Weights of a small transformer language model.
Size: 13 layers, width 64, 1 head of 64, MLP 256 GELU, vocabulary 5941, 1.42M parameters.
Each number is 128 + 24 x the weight over its row's rms, rounded and kept within 0 to 255. Layers, rows and columns count from 0. Numbers have three digits each. The size before them is the row's rms in percent of the matrix's.

# v: layer 6 attention value, 64x64, rms 0.0826, rows 43-63, columns 0-63
# o: layer 6 attention output (transposed), 64x64, rms 0.101, rows 43-63, columns 0-63
# up: layer 6 MLP up, 256x64, rms 0.117, rows 0-78, columns 0-63
# down: layer 6 MLP down (transposed), 256x64, rms 0.118, rows 0-78, columns 0-63
v43 090:125118143127123175140125101138111142129159127082109119172117146193146089090105110106119125143123092140120170140146150157114147097147136142116145093115145105125094128095098115130106162164147164
o43 110:118102157119105147111122138116125153136118123147165152166121094106148113117127155136105186108098133111137115125111117126140138113196100125081181112116156089142139129143145159104159153111103094
v44 114:180117154143134180114148138114123123127093161147106122122113141161127086157081070152100119133117124128126129109157119116130114137141125151144085136129136151163096100127107112105108103139104190
o44 098:138096129129122114126096118110100118125146146115156138168132100152122128111144133087168141113111101137115135150121177102143162134139132134094142100111138132128128197150130100108179132152165064
v45 111:165093160141123152108105144100122131095125152110081141107117117160120179123058149110122111152144105115135155091157124125183136136120137148128101094111122151110120126121102154139132121166091132
o45 101:094119103081122152115134146135121170145156112113124133089126115129129141120170131108102152110071142108142131170120160113109135153126163131109150098144145182167085114126157106092130135167116123
v46 093:113144150142102132144061107131128117096118144123107086096136148147100161113156145118121130129159110179135147137136148153120133161100135158124169094106073080145159149110112108126148137106120141
o46 090:119121101106165155140171130140125149130108101129127150115135127142109110132145150118147142135119168109142147125114127090173107114158087120120109141150177124120107054101135176143162135133078110
v47 116:144173140152148122145126155110097138142148149105148143110148122124093119147132136110080135145124163162141093119131067106151124141102128102070110147127106113181141102109142112127128164098111089
o47 105:108140086132134104148117109149153125114112097118097109114128155151137127119117161141172126077156141141088157142076127078145134159144142162165114120140142158092154151131168129123116097092108115
v48 114:146116179108130140152162134154150086141116159106115119125075156173108133132125139171100149159096109153143146117138137129145101112154146137091114083173130146127147097133106080107114134133119115
o48 116:128137100095104104128118123118108135133148082120154147153151157118128115097116171104130157075103162128126110130144102111146113174087141110077163157116184109116123148160154123151139131131107134
v49 097:122106149146143158108144119090139110109149115102139103147086134105153160121135153156100130140117142123105136101137123138115106171109161164128102153168108116095116132093092099193160105110094114
o49 106:128122078086141125128147139178167176166131153091145163084159157148136137119118115122139092124142098134161100153150124111132122126097140088160112095129134154139123105152132130110131099121105166
v50 110:117113133135114139150128127117092197161108120133154110119167126129144132142119100107069114163160114147096114095155064098151131164133137135135169131124109154113110113121113122165120155106114139
o50 115:117133098110125107132122085169145159085154121108110115121130120122094183132119156174109096105146123119138154147108129145155127112132115148117121145152094160113088097121188168118132100117137091
v51 087:070148142159125132140174138104146122108100095110152093145136120128121110113142123074120108163154152121134100100097160154083165147130147127127131138166136113138113136077148161106119140152130094
o51 096:171136120085118115132093109122139147159131182125110125072152137150137089176093125145132111116111139172122147179133105133131120106159133133160097151131122132158137088117112103121130133086100133
v52 103:140148119184147135108121159134094174139164152123150127100091129112134173139124131112158156098160140124104115182116060141121149134134166119141114163100096105105129132120126128134144125156109136
o52 099:134115114122123148144148137130131127091122104099143152085120131160146148098175094129135108137146097118161095102126169107096137122133082131163148100166134166150172140086157133145106121090150149
v53 089:147112106121097097150144137128111135141113146154202100103152135142081125130129156091153142130140118115130138143135113092147186105171104139138132123093115123075124136121159143114123078127130100
o53 095:136133119121139116145077083120147137114111111134049109101130092143135194136144116109118120123126160144124116132111106158108105119124133147146132123121124146169123102134128161158108182141177147
v54 103:130132132098131147160183147098141129150103154150115102105130118131113138124135144135141090111131045100141090130135125158136128177135127113142142149129134094142092139108180126117117137160153082
o54 106:099130090138135160166091125094121122097133161155135089113167130139104158123127158095144144149089150128101137151111158157107091148186136133126118132102161137123118101139080126142096138119158136
v55 096:138134099114118154152110149164175101091134084110134124127138196139142124137098132154154110148143130114106129132143145154134087090110123107075163122116158102120129151104149173147146130144096125
o55 098:133133135112156163121135152103083154112140176161091137140106119191159107111111128131093152125114154135107134121155126149094126112116123075123176089142153123116172135130111120087106112125140130
v56 116:098114142168113142148132147156170118129101129104110127147098111117133121099147120154106122111142119149146100106148094163115134165068113112101132170155112145151161102090172085139121127148092130
o56 114:147157120108150156150144144144080151101143139124157146116157166126136139158090175146165101096105118114065125135128165083187112137128134112128127117121095160094129136125138120135140108113121136
v57 089:141125111165152133125099148104155119153165106088147111131134158134143142114128162118148120140128087144139123108164101148131117150114147135165100115112084128183140108188125076140131097093107110
o57 090:098148134087089143155143107173125139083118107126162141088106130137089121125120158095149118098121158110109117151079089072142120104116157110116095117127096134113102135111136154146148133105129114
v58 102:111104152152154130116148122090156095132114113126128124144148104161091133128120127119106105144112120119167139131133097148140098112148129113077116161102138151088144120095161131110190077086151158
o58 106:130111121167129122109079098131148142077136152142114100129128106128117094154092157147123092139122133146071126101099117126123159147124180116155151096147156160164140127159129107128118136110159091
v59 096:141112099160089116100098088137115101103122149100093136164157146139125118126127137139118131142123150159126127153125093171136150136136100136143130142096121075128163169188094143177108132130115147
o59 091:113104159147166154144164124162138137147122116096146104141110122109156147177103083103080111111138101125143112118146130076109064142135132152123105114124168108121100113085118126093131135129139124
v60 106:128127111138158165112119101148145139137162111115117129151149135145135126085162110045133116159148119115130103093110128133137130117158146127171124132083085123134154123136158155076150097100132151
o60 107:125113157135100122141110149091120189111151120129155139137108086133122091165129118162146126144114147147152126148094110069126152082126144136151080129172113133147118142108153128121121182130123103
v61 110:142119141131167135114099120130146109093128176139104140123112085163125115135076106144122152185135143165146138087159129119141109131078091131135137100136119095159106149136123095102121156128135086
o61 101:135130124134100130127121125116119090188111087129166142150126158128143123130144120118107145118091133110083149163112132108146142153161155154091097147171125107113100117118153171105145090130074107
v62 090:120138155141110120123141076148110114091089163090136125187121142125156101108141168130083159147101098153172134127105135152114127155125152121110127131122116107131116151148146091122084150121156163
o62 082:115144113123137146149161138107154151193126102109170128130141116134107128151087138137100115081116090129125095122133096109156070140144125165129120149106174120128105116167145130119155120089099107
v63 109:130153146125086156069165121109160138165116118115134117136127096091179129108108109129143131124144129162100126094130162094135137130156091142146160147073128141132147090147144134131111104162120099
o63 111:135142115128142121129141100104082157166109136133137159099174138123102162101167094151136079145121122097143099181112141142140154113132166102141110129118133102064123158110124105146140138121148145
up0 104:113142170109105126164102116152155111132117113090137175120108146117141176132099114077139121118105148174132122127124093127093159095146162148107087121172127095162116144129134154138113145150143109
down0 126:109105122083142157122109089126094161181160156112129152119113139117172145141130082107132092127124123138126103162155127122166120116117151185111100148118133111135091087144162100136137124129158122
up1 104:086155115106133090128132100147117136155082159089155112133102100151107137112128145141082121137149115118118090132166121111084124134137160111128090139142161130151187122143162108170099121130127149
down1 098:146120150120094144127129181121156127108160137161112142110084124142121121118108108153147142121135142105133177137108112087170151122148125171122159076103123070118087129146135166105129107141127106
up2 097:130074140135123133136135144139105176127102119113132151114085117115134130122146134160122157099132118089122097129138162128113135140103129119161139134122063147106119108097144150205096115108166096
down2 094:103141090133140124147074135103094109162119117094133120100111176122110105171118158148138091146136141148106092089106125122100151134131175130129122184137124096125144100152122126143164151136129099
up3 110:108116144132104122080117156114112160129109169119090142130114108134159154168094070128094107117118104147108137147139139174097125179106134121143116160136122137124110099160097106136111136148167160
down3 094:146114123125157136140140084143125123117158121125154133132112106118140085071132176059146163134142127098139148122115125110137134116122118131087106090117146118186157110133156150118128117140090085
up4 090:115095161102172129100128117068134112132112169159126149140134132115143157141160096098143085106130150120134154128137143088126096137133149104191158121091090118133117157127091149124116132124129150
down4 089:072123101118155128094131114139145157063133125106139165126142103141088124141094167180144158130117116105117121142129161162108140129155099158103136175094169115122117118139154121143131145120125133
up5 089:080159196136130129155121137128160137153138092121126150109135149150107141099155081136135126121146108100089099122131159084110150099133146113093127138132119116165128109125172155176145132128109153
down5 091:139111087132143116086125116149117141140095175100139106139087117085206122120091150111112136131077143161164154138096098130124148142103153101169124150140134116114137140132124107126154134129136130
up6 107:134131092086134121099145135122131098112099153139153150148058139161091131150083148162118115134144150143169116139164135099150114112089143118080127131171122155133121145101130126149102113098121117
down6 118:146130105114090131142102133126106094152143133110156130123165147158132132150168116151121089162129136128126139109127137113127107162130126150083095130116101146179103110118065159147122133094067151
up7 100:126098111063131154115159142128141140106091123147148137115133139168116123134140105129135139092128134167138167138125172094118110141118165107106114153119065101111105118170113142156163085114138129
down7 106:075129132142112169200146147125169106150124126165144162136132145106090126097088104079123153101103151123150131125101108151095110140112082130117161146126136131113133125130123135100126136160142133
up8 097:121105119124105072122131166156124087125099130163160144131149119108154092135108148160095117122131153133110161131111135098095152155068140127111125143155167140136132103152103149162149145135088155
down8 090:146084106137150101178121126156108140098153123150138110175119165133120114084142115089154097159106128140120151125128130154100082140158111092136159133109107138163122144147100139132171121137139086
up9 092:129137118098075131128149122125154172133121150140130162137077109130145126112091130120144134089113133221132105099143155153117129117092125133144110155122093101131097161139097133154120126104121134
down9 098:091128093134143142082167112134106149139145149140132143133133115119146129137152148082117130114182108152131094122156104148167111110174087159106165125123120151065131133115103122131131137099112163
up10 108:127136131137135140087126156189154134131119188128126128111131114156124126124103142114150107129133097091093148095098103169133149105108118121143128099186117082167137085143126145099130139109143153
down10 104:143139114123146126147138084120121101137139152134157104119113108109114170095133164051122128158132118179128120155113157119108126147114136136113112142175081093120142140165142094154149101143157133
up11 095:128153074111110131141108137106142144108111097102134144092098148170133122136081117122174061105144167129154145117131118092133157153082137162131150129158136132137142133114106144124146148157138161
down11 101:131125137170121119119140154154145128137111137120117154132104160102107179114155117153135109150113145135077163114119112176124147123165154069152136107128129081128141122141116103118147134065100100
up12 101:170147144110127143077131152118113168096125173149126127117088106100071097116144121114126123146087149167145143150147137146070157130159123147117138102152100144125114126143130142118139099095112106
down12 099:110068145145093099116151115109177127170112136169153128130148154166127112110098153166134139095118105087097120144134113086136134133102150183116127123099132133143140153131104136087104143124127135
up13 103:172095119106107200167161122117158119124120115119121156125100111104130139094149159134170123160128149112087116124115105082124108106097184113142156117133128136122087130138123141142147112128114101
down13 095:108129112125085197166144120138166167139128134110130099156167140126118124104140127091137152109161163125126110119116128103124097121136147117101139116098100185108058126109113142122114126131145135
up14 109:142132139130117156143107125132123166093106160135141182084148132144125133136120159135132101139114119168125167137065148139141121098143128143148155069139108125114075100161136158150095123101117128
down14 118:144109163118142146097106120173186153130096119109181161124103144151127102153114121124120197112077137129117111140108125131140101137101112137124147107127127103101123121113158140152099161132087122
up15 104:116112155109128137089119094117123099141156173121110148118116106152150129103118156144142104076159149153096149162087143130118134103118204103140153128121145098157126120121142091132164148133111150
down15 114:130117100079098064090101128113148143140072141128161164129127155120113158126131087130124104105122117108126146113149137157144163119141167151070134130148160151154130138111124150102140156118138132
up16 105:114140087131115156094182146093140115102132142102101130148132148135106116172129134176140131118173160100126083145117130127117138128138127120102115131123078161143098120145078146161139141116168093
down16 112:144122150080121144130072132114168122127170146112135170143151147189136112100118122096083157109146121118136124150120128116146123140124113156128105167153124096079138150118132124167121115135076133
up17 107:120105154157098121112122167078121089166126134120141137103118084150089099173134112129154146142105149103139186100125142130133168161112146136136109133142105102137121137094147107107163108105131100
down17 099:097121128066124102140113119140098149046130112143127155161105133150133152086123151145137142098121126125112126128105157152080097118145135125139162122125148169099138115131152138167148168132111134
up18 102:125122112107158101155124105099112118124123118126078176121098138101102131094132168124133098138161142135092132130127162113135163157130173142102152106123109146132068088119166102135147134137172139
down18 097:073112165138131142142114125124174151098108149148127090117100128127146115103121135087127113098107108135121077118123125126113134192130163086120123153114142131096163174110141111120145140114127080
up19 103:119143083109140098110134141095127160150113139072069146133119136128157147131115145093127088177155166142121138093126117163112138120179131147098147130128137113157135087135113097141144119145107104
down19 099:136110108114129155147116102143148090129136115146186103161113117094129123105102098168131157076103099115183130109109126117113112148103132138152086133090155139109166138149113161129106152135154139
up20 111:105105138168099129141170156154158068120084147095112120130151106128144117134138121139128107129144107136098112071152149127115141160117108124147130147120083155166111099123130098150134105101173154
down20 093:167122098093125127156146115125114158124102135154099199128131122127121171115153140117151104168109171095109141109148125150148135161144139124134158125146091106091105128114102125095145132097111082
up21 101:153120115146167172105102145110143150094131087095131102131130128145143100109124132092155089129104144159113125146113141180108162129156118104158126145132074131143135148169123114147150106082155148
down21 110:117134094105094078108110113135159141107154112141175112130098153123095123130138089095145150116081132167154137193149150151157148145137128099151134135138155134139131091114089140157115126112130129
up22 104:169132098137130133142113105144161123081123116112161138134142120189143098153131129139126126174124146118111077089098114113151172164079123151156121106124089153130095102114124146130141120146123100
down22 098:132112129157125129100129121150153175169106143076129087136150132140112131123112111139140119120122149089130159122070163163141086167112135124136189146126122128114097144139152123124138174097152139
up23 097:125124120098132153122112148126134142170094153144145141145108111101144085112140158116162099146090148126121128122109126086112134061164159134160114129140152089138090088162136152127159087132127138
down23 094:098146094125134113132116136107133112103131132141106176121110124111126128145100092175121156113152139082142162130122168112140195121097131117094107125103132155173167148090126116113168127154129109
up24 112:144138118155141145133139137075112133158143151148145127091133149136105142123114123182108105170103110132133183126055120149148155127134159129111135120124119135096106078110163107120157103127119095
down24 107:104166138191114106165138097156114141140137127137087171131088128138121067187115141117111119145182110130112131100142113093146124113147125107120110147140101115142111090112135123125120130163129128
up25 112:137129118100161122083147113189176144092135148113128152122155084159152156135146168097121132127130138098119115098112101097134132087093167149119121099129136130160136148136098111158138118151099125
down25 106:107109153094113128170167126088104133164137108136140127127129127126132056127106120099135119144141064162104144130104156117129102153121106143147131170149120120113168144108170153131113101163125142
up26 089:110140121079120109134112156138121107127123097139117131151105147148106144101164138128122147086097123130129171135128191066150127148120160108144092120116119129119105139182150121160124075099126123
down26 091:105110137160131138144130097081106141142109101147131108127125116170093136141104141108116182130180163139175135133133135113172088093170091117147173146112131099121147147117132123111120155125112134
up27 094:096116102141151144142166140146138125145097149158150155140144115134091138164096179130101123148133121139119169109079117120100113160120139118114123118147121133119104058102105164129148149137144075
down27 096:127116129108126095124124150129118157120154143118158129109099155132150176105087116164142128074145125115116079118101102111092116122170129123152118151128110137101151181160116104079123148158159131
up28 093:123162152166160102150121103112077141128129148131136124157135102150183088090148119132138111138131141190130149089145105119149135114113132094139115152119125114104114108110093144160102112118176104
down28 097:090136066093105130140100154128136158169126126094155119138148144157125151173096109136082137118090121116132107126158130111146137095123138134111130147074103120158116114124183146108133142130116162
up29 103:143079113112094147116116127125130104148110116148157145132154093103181154115107168117144134133141144108114143129069116141108126167107138113058126125132167115150116130158163130089150139109150143
down29 108:108163109142131095079152120129118140106112149105120132117155122088127155108108126119167099119094176145164117112117123093135148130179141106138096139140121130155153095120096135113179148114147181
up30 108:105144127092113144160145135137180113129110139115151160130103114136160146084113117151085159076108130104143155095167149110103113160137153116104117121140125114120093112115186132145155133167125103
down30 114:120100111153096142095112120094078144138148136124124148132168108114142167131178143153132173146128129149156102168116083155165126122126133096134109100127109138138131128150092094121112118091081147
up31 084:104140127132115140093119098111174156135058128113106178115112144166137094120146095137118133083153120157147151127109115107097170136134111144170160117141156132147141145115145122141117109090096119
down31 095:177174114131138101149126140165061162105146172095110130114158131116127179118122126129118126202143142099131152147155144107150111120113133112138130102120102096115118113129113097108136118144120125
up32 101:114134155149137137105107098132115119130138161174118115152090124162097107127120168162102121141106163115135151118094127164093147127103113088126154132135149159141146102166131077114111085098155161
down32 100:138136130099149153125109087097191173105137129121096147153161121133166116135123139073098130088154103124115141114131122124107143147134150122114059137146139119162082119131133125137120127144170123
up33 094:136106145096104165154133116138148113132104100111168167115094134165130122115116134153131151124145116150137121138066163098112136084114098165151114145145062130125110149130165122141169112104122134
down33 091:105151104093131073150099106190116137096106146132144117102169165144124134115116078154116122094145168131120145143164115147148183122123132145118142113124122164133103097134088112127140122114144130
up34 103:122123147098112123146152157114135155116106161089088157136109096131098129161143120114111104106118115119100178103146105134131156148174142160145151110110104163083139098162165137166118109121115157
down34 103:121095108132096159083140157158140138117124106118151139104166160080172126141113119111150100101166128139158089170128125167125095107119106125131111142079145103110132111111124117096160148098118122
up35 091:112103138115115098124171126126145156106139138103144140127095093207109119145142076149071122172109120119146132085130136107098129132157127177129134156124115134143085130135123138112144143129139104
down35 095:139143147124157118127125095106113077154076134150089131141140131052159113150136134151123142154131128158116113168131136176130098136129101097158112109131132168120148140121123132145157139158086148
up36 109:138164128107123136127121127099131159137136137109141155132119184103159147132141129152150103125119171132129104101121142127118148132151089158141065118071134119136131141156127114069142088076155125
down36 106:139133120129076091113094146129088100135140175125131140145082105121132117139089117142132184123125123147111136127115134129119176122138125129113146134128190134118126120158157179117071169139134121
up37 101:127118118159124125105143145114100146157122121093149146176131102125153158175167102129129140084060133133121109142108082143124154134155146101097092138139121127154120129151164097118084120123135153
down37 097:174147144124134103120129092071113113138135125171132090100110160127134091112097117128124137125189121141102170145150158119131122108098116100154139109113146117076132126161126151154135171142115108
up38 102:078140107105117143140092146139109158148140160075142138123091138107161107136124157155138122141071133118137133070168150117107143124115146099134111069144126127142147134139164128112125129167128155
down38 109:116126117158202146123134124087165082106117125136108119169142105145098101127140115162118167131123134091139131164114115120150107122161107130150154187097107152127117130102125111125146139114089108
up39 089:120131127123144118113134116134115140117146136108109115171080155160104137108120132121115133134159136140141157113105084101093156131143148146068157079159109110129149161115090082125153171141088140
down39 090:138174104153127124113140139116159121147131154074140110079118126130136101163140172085158120160139106140113098134131106117121113070076109150147133136111127107119111146147111144141154071131145133
up40 105:117137137146124111144088114135116118127076143167165157132113150127124152069135126121125125127146094166122143122131139116095155093135147128159141121101142093147159096153093162127185140100089103
down40 105:114127177107133140129133104128117115093144160157103131101132089162146140116142125110161140137162165070162070137109107108150140130087162109175126145103128145118139119137135123097109124138163102
up41 091:146127090183133111139152128148141172144120116143154100097124121131116105108120113115156121132107172121143132091121140139119148113122130097172138093155126154144122136159095129152105089047122153
down41 103:128117124111173115131126126142141096130136167142131106140107150116138095120148103084125119174115095103157145135171169145125141177066101102115113152150107138107127099107125092125128117177154114
up42 105:139115111144196173138153121113150091132134123115098144136118136127115146099119150148145138120127136076146127085122154149143141125160145104111126097135098085157121117115171111097120104113145061
down42 098:093098136095108094134131118124126139140095115091114121155082095116169127104179113135151113119107104113155171144057135137121133157151160145132135175115153088133109138139127110114151116136132146
up43 089:167110109135141168094121139137138105188114128177143172092122091105160138150123091136098157172097137142142114078139115082102117129104139105130118132135112117125144155120157123162132130121138132
down43 092:104136141132143082107197105148102132123125075119122129159100105120144120130138136115146071142153142110123090118104158130149133132133144160146158105115152167129097127135117172129177132141139164
up44 081:160139151139121093116127107084164140134132118140121152085103139120158163099123119160151147092167153109108142096113121163112119169109180091132131110143140112118172118127102123155153143103163103
down44 084:127133123114121135152151184134105104123106114165115110169145112101121146164098128174148094101143127098168133126163087131100129142110114144108140156154077113145131136082132101142166138118160113
up45 099:119157114114090153122112142144160112124116094119159187138121111137123130122116134133151160116128133127127128103088129172104148162137096093077139094169132144109140154138104174098121091113140174
down45 124:137134124136136103116083106113125139157143171152127100112148091105136137138142105166086109137094149144142087127139120099145148149112138170161077183109142128164094118127134092133131129145102163
up46 088:155138144164173129140125112142143130097122121064122141100151143130077161135111159191124091126129129121145123117130132123120145101077146131165124086116100126139120126132164106144102127174124100
down46 083:103117139129099097148162120152118153143095128125144114139091143133091098129159087114164126093166095116128093167101122112130119180187145122106121167147128141154158125147113110107137121132104157
up47 097:148151106151110137093111132128156100171127152156142117132114106144145144138165129111113120146114057159140091119125126140106189094180128119119091079140098129138109126138148136138132160097123118
down47 090:077109148100122112123116143107143109145116082137122123163092165139162113139132108124113150135084099124137110081151095169128138149143169164093128099126147173170133111139134093113118111111126141
up48 098:104111138156131148166144129112127144167124113123168166182110118098132133070120133130144137117149165146133154136143110124129158078086173127097132115128105084147120075117120144116151119132136099
down48 093:128164104087102149094158111182154132147132145089123159108136087134140154122108154159135113116128123130154122143118137109129124121115090168095111097131106081136146106107184141116170119098141114
up49 100:108093133152175060138095132151124099135109071144150131152117140148124099168119128139147084111120162145166155124139085105140135116113129171076150121141097126129149131127135146135132108122123125
down49 086:129154094081102175117127125099136133128156139119099134119142134136143131087164095117123178125113086107107138127136135166105117090158142114159141112079146170131109150145152083128142137141166110
up50 097:104119141095089124122096141134114140125159108128135131094104155114118127160110144149166135099158169120118121122121128087118157145152159106160158093096105115125137168105204109142154101119113128
down50 091:126125118186123106171150132102118140171110155126153132145093139138164137102100165123106126110116119119098122119136117110097131158093096108129134117141148096122157144181063104106106150133137160
up51 103:144141120137090138154149118166152122127115155111095135133099135139115173140135099152133146134171117120111092090147122150130112165088109122125061153144119125154110104158121109179101135115152082
down51 097:105135128125177126115131127102122139125154117126136114125167137145139109128156111125144105123094166168121146172101113106115147078157117146118169120142138100110133161091123092057136132098123175
up52 116:109107126096072089124138132133130136137112129191097148146105103128159176141133139134101170123127156148140139120138103080128107145070144119115106156180094105121127137130116148145158114129122128
down52 102:108096121136148145147147127110131106111145129146138122156147128134134124131123090088137154089150118087168099092151152160150149137168162133165141172136139158124099096104128126097131112122119057
up53 110:094138164153131168111117182091148120093107134124114146112084128119169130118153135112148103117158136150116137155123152131110115109109117096130134122143147105187148178162159097115127130102142090
down53 115:108127138139119185122111125136132119125101091161144115118105134090124144121143140127131124154150165192130116111117164151163114083146072079150145107113147119139102098102096115119130130109169114
up54 096:134166101135163130141103125124142136115168117118156080112117102160109152116093158127110078137115186113126139162118115115102123104139154106125089169152074101121152150158110133144132151112120114
down54 099:138129148087119129086145163149100141101129131122130145127120133137087174162140145173141131173136106117151113185117114118111089115076118128112125128161112105125163075099116120097139142120132107
up55 110:130136145109102141130169116131146135102143177120177100139139079148113154109130076158146107132098142121124137164092153102115131135139183126170141116128140132100115128096094145114120127084121166
down55 111:104137116158116097127099164150184129133132080116103156135085159120110118163147125119112108078152148137123145126151138111148119154120099118102132112147149134162102122108137142130158127170127059
up56 084:163114152102135108127155119129136153130102069102165168163109111134106146128135155151146109148147094108135127126159130136090114057148133094156104153130116118147150131124121134112138165079148110
down56 086:107128105067117135101099106128105137144193121164123091127170131097143140154135115072123124106117069145107109119152124160134136129137152091136118097110164143126155116130114126098125128153141138
up57 105:104120137145131128110112093109122119100105160144149136069157106152156130138118156169164154138121134116108096129102101164110162118108142077128161133102138131113206152130134146151117127151122120
down57 120:144108141065117141122142137171128151132127093130055120120114161106094144131098120123150073127149131155118151143143139096173124154114106165105125097146143125128100092107110108141137144147136140
up58 091:135160094104148160135119104169140165113093144108124133130080126150124149124119112089143119131136130115158153117110106084147141132145145138133141122109109168136138198106100129104117072082137137
down58 100:114125118151141108098132141115117182133109174161109128099161141094125131155132163142089099097153100091132156121152101126111107126123133054109116129134131108129159104121131161157112112114103168
up59 105:135161111133144166123097137121136099104116116102116126138090099117149153113155169113083117117118185138128145148131126090147122107070147126108147168143156066140155141131096136118120124120166136
down59 094:093109160178113127119120162118153133118100147154143088115143149152135102120108091148140153091123089086128165112106128155120123149135099149140112116107073091148136143129175161116143153118143104
up60 091:129117088115130148122147128180075120140098142080140165127142154155140133127121091142154130138136093119162141086095147097134133117140138118120102119114145115127171163086142124108182151134093106
down60 084:127157133139109127119106142085147118112134156158117123117101133106101138106137180103090096158136164147098119154114109181124135136149109098116148105136127146117117119167160175106059140114137108
up61 096:149112155128101138154124153103170152090105140138131132138147142145154171123138152141107125123092099117099109100134060115111144099131129098072151134115130097081121103142132170137115157133152152
down61 096:078108146111101130101102121141111094174129137125102107115140124106145144132105138140096114096150180169125172166145143136136123153130124138162096135141172140104145107072085120123110116131132155
up62 098:089105104117135163150110142162121176086147174112109166129097137174111098142076124136144145119117122109124138143119107161118131120128103104098142136141120141170138145165129122093156129091128087
down62 099:097100099120109123115156091172191132108101179138167102125144120128157068126171138118110144170121124135140160146126144134123149170138144153117115132114148099110122108146162131136110107139119131
up63 109:136180085145178125155129123101083121094108107151152144113121142124131101088114153157119122139171124154126138088109135119084132132141112123116182098131116139122113107134118173141106114168156145
down63 111:142130076130159134144111139115112153113113151129125155108144116147141137120135126079101117122171092119097093133166109097118121107075165111171133115096152139153154123129127125141126154114077179
up64 111:131118110156089138130079115114171128133129089117133146108109152105156105134112163134088149137137150154114163106106066117112122095136126143077120103159105124157127129150160137176124104141160138
down64 103:124109128100149100088111189128092132145135126107112152138131126158120143144092148153127090159100113157080121106186152160108092137156124149122151127140162143091156141114137130106108115131108102
up65 107:161091100150107136152093136115126105126151106117121153161135092142105160131190103147128151116175145133121115133119142112082146113151150138141136096104104130137128085154163114159102137089134085
down65 103:168104140129124127152092163123079105116147094130159108139148157179107106123107134119143111171114118116115125109126167159105126109116184108102109129125139114099141130092151140106164107110143178
up66 098:101101111154115131109141147155119156168120069130115142128083116152163122155081109156099105106156143130123123090148073129127117156135166134098162158136134113137127110145174123110146156125106116
down66 080:133140164108168121148122094132119132106123153110145131116152163092089119120125146112137147139107150121141135174092163151147122104118087089140085104142129139119066162148115136151082157126160132
up67 100:132156151150134123086121092071140137105079150107086143126132143147148149124131160159111128135100129101105099108120160127114088118120132158149079123111134149148131128177131144129180100098129148
down67 094:117090105123125122130150104161107132168178076107127102127113108074106093161122147084153121093133123124135167166138147144145159137146126118107110145147139145126128147137081098138121176118117131
up68 111:119146109152115121142149144148156113132112107092099146135127089123114126144119153162123170109156141127125094136100132141145175113055177120104125109146101176134100114133122171149104104145159123
down68 115:119115101163133104126149175171110115164105129120116155113122104156115127099105181104115133106184090115110139151103153135153148122152106159145157153130134108121114143100103143172100131137087130
up69 103:139131148072118150106141104151116127123120120123135165086138134129155115115155146148136090087133126098170141110070103126137122118118171157137083106141144101121149148152165121107124067122122107
down69 106:169139117170107138089107105093148147124104144121094127112129130095131118130097120196168137122103138157103126164131112132128124136160151162126128101081091129099097124132127153105101175151130124
up70 095:164169129153138108150096124132136148121132144140170117102068155152106133131098123187082089115128144137095156118108107120115114116098157090143106142141129131128129086127099128158148159118144098
down70 100:188160138127104147113115133156127142119163121127090119187126129103116139175143101173153077136107104136143123135097152119139139134095145114099153170126100139125165127114123139076120130147124111
up71 096:150106143129117135091116113099099172165167163164093161098138080132105135170136074128134106167125128143100167136121151141098119146144128125126149113131128120115141077115127134133093146111143099
down71 080:092156123153118145109141158107119128085140116115159127177093150138097110115118178159121169067129110175126107099113118088152125098106125159133109165130141135163118138146129115121108103113139126
up72 094:113107116131172131146122136094115123143099143084135141141111110150127155089088130126165117172103179182160094159137127145125127125091118084124113122121139112170106129105126174136147097132115121
down72 105:131137159122140125134166141124117100095115072143121147156115141071125114141096140135107155128166075108095181087109141142145110125166133160114155143104137126095162139112097124129153127148144143
up73 085:158122139131176188089097149149128140157160123189127136123115124140080122085089149154110086101118142139147129121117099120125156104098146111115119147151139139134137158146112127128127114142157087
down73 086:114134176147163173103131130125152138150149123118157068146097130156127106119141112138094120114133136115130158116117130075145129115127116125091120171135162130123135135105074120159103180126085141
up74 111:156087161088154113144144153146144151114085106129117163160109117135155116137123132092144114115121121130151113127134120122130123117124131117084133145085142171124109161154087176178088135112094094
down74 101:137134137128095180135147141124129144132168122088128094065156131121101109137142139135128151122111121115084107170135106153136079135127092179136086160164117124121114129118112128134120157138169157
up75 093:156102119126109141112141148139143100130114150125099092095131173118131161091082138132184141109140138132110166082118133101138153108164112131144113161112084096158147121130140128128173104092133152
down75 100:079157139109118134153074104102146109135115101127150174177088124161120079132103124125091114106129148153129116124111113131113162144119145160112099145110145153115099144112185141135121102148133116
up76 097:094183106184134113090121087151160093137143158165124139146118079130147147118164162155114096180112137107119135109126123133123166111139094111111114104117122094123100113113106138127109112128135128
down76 112:096125117084127136121137155148152150123125111135103136133137117167069104160051128132125145123115150112156072156095147121144106138118162142122098142159128163126143101107123102141103134166126118
up77 095:127106123128121144144129098169170104123165157110138136155110123141095100152111127123122088134107159123129113098084149141150152115155126146081176115118080130193093107097152126135118110144132124
down77 100:162130142178124118152150126108092123135115129143117108118102088137112130129124142161181058143115091073098133114105105134123126134130157157163148153102125136126141147152136159094099118163126112
up78 099:064132128107139123132159154139104133139155137121111131110145160102152100165118145134186136100105142138130108112094131117115178145084124118080128122134114108114126115138169160157110111153076138
down78 097:167144100125121134120156104131133126109081086186142119124155117116138150124120120119102138130110128126142103112108152129133126168148190067143088093122129120131155131115071138133149090137130155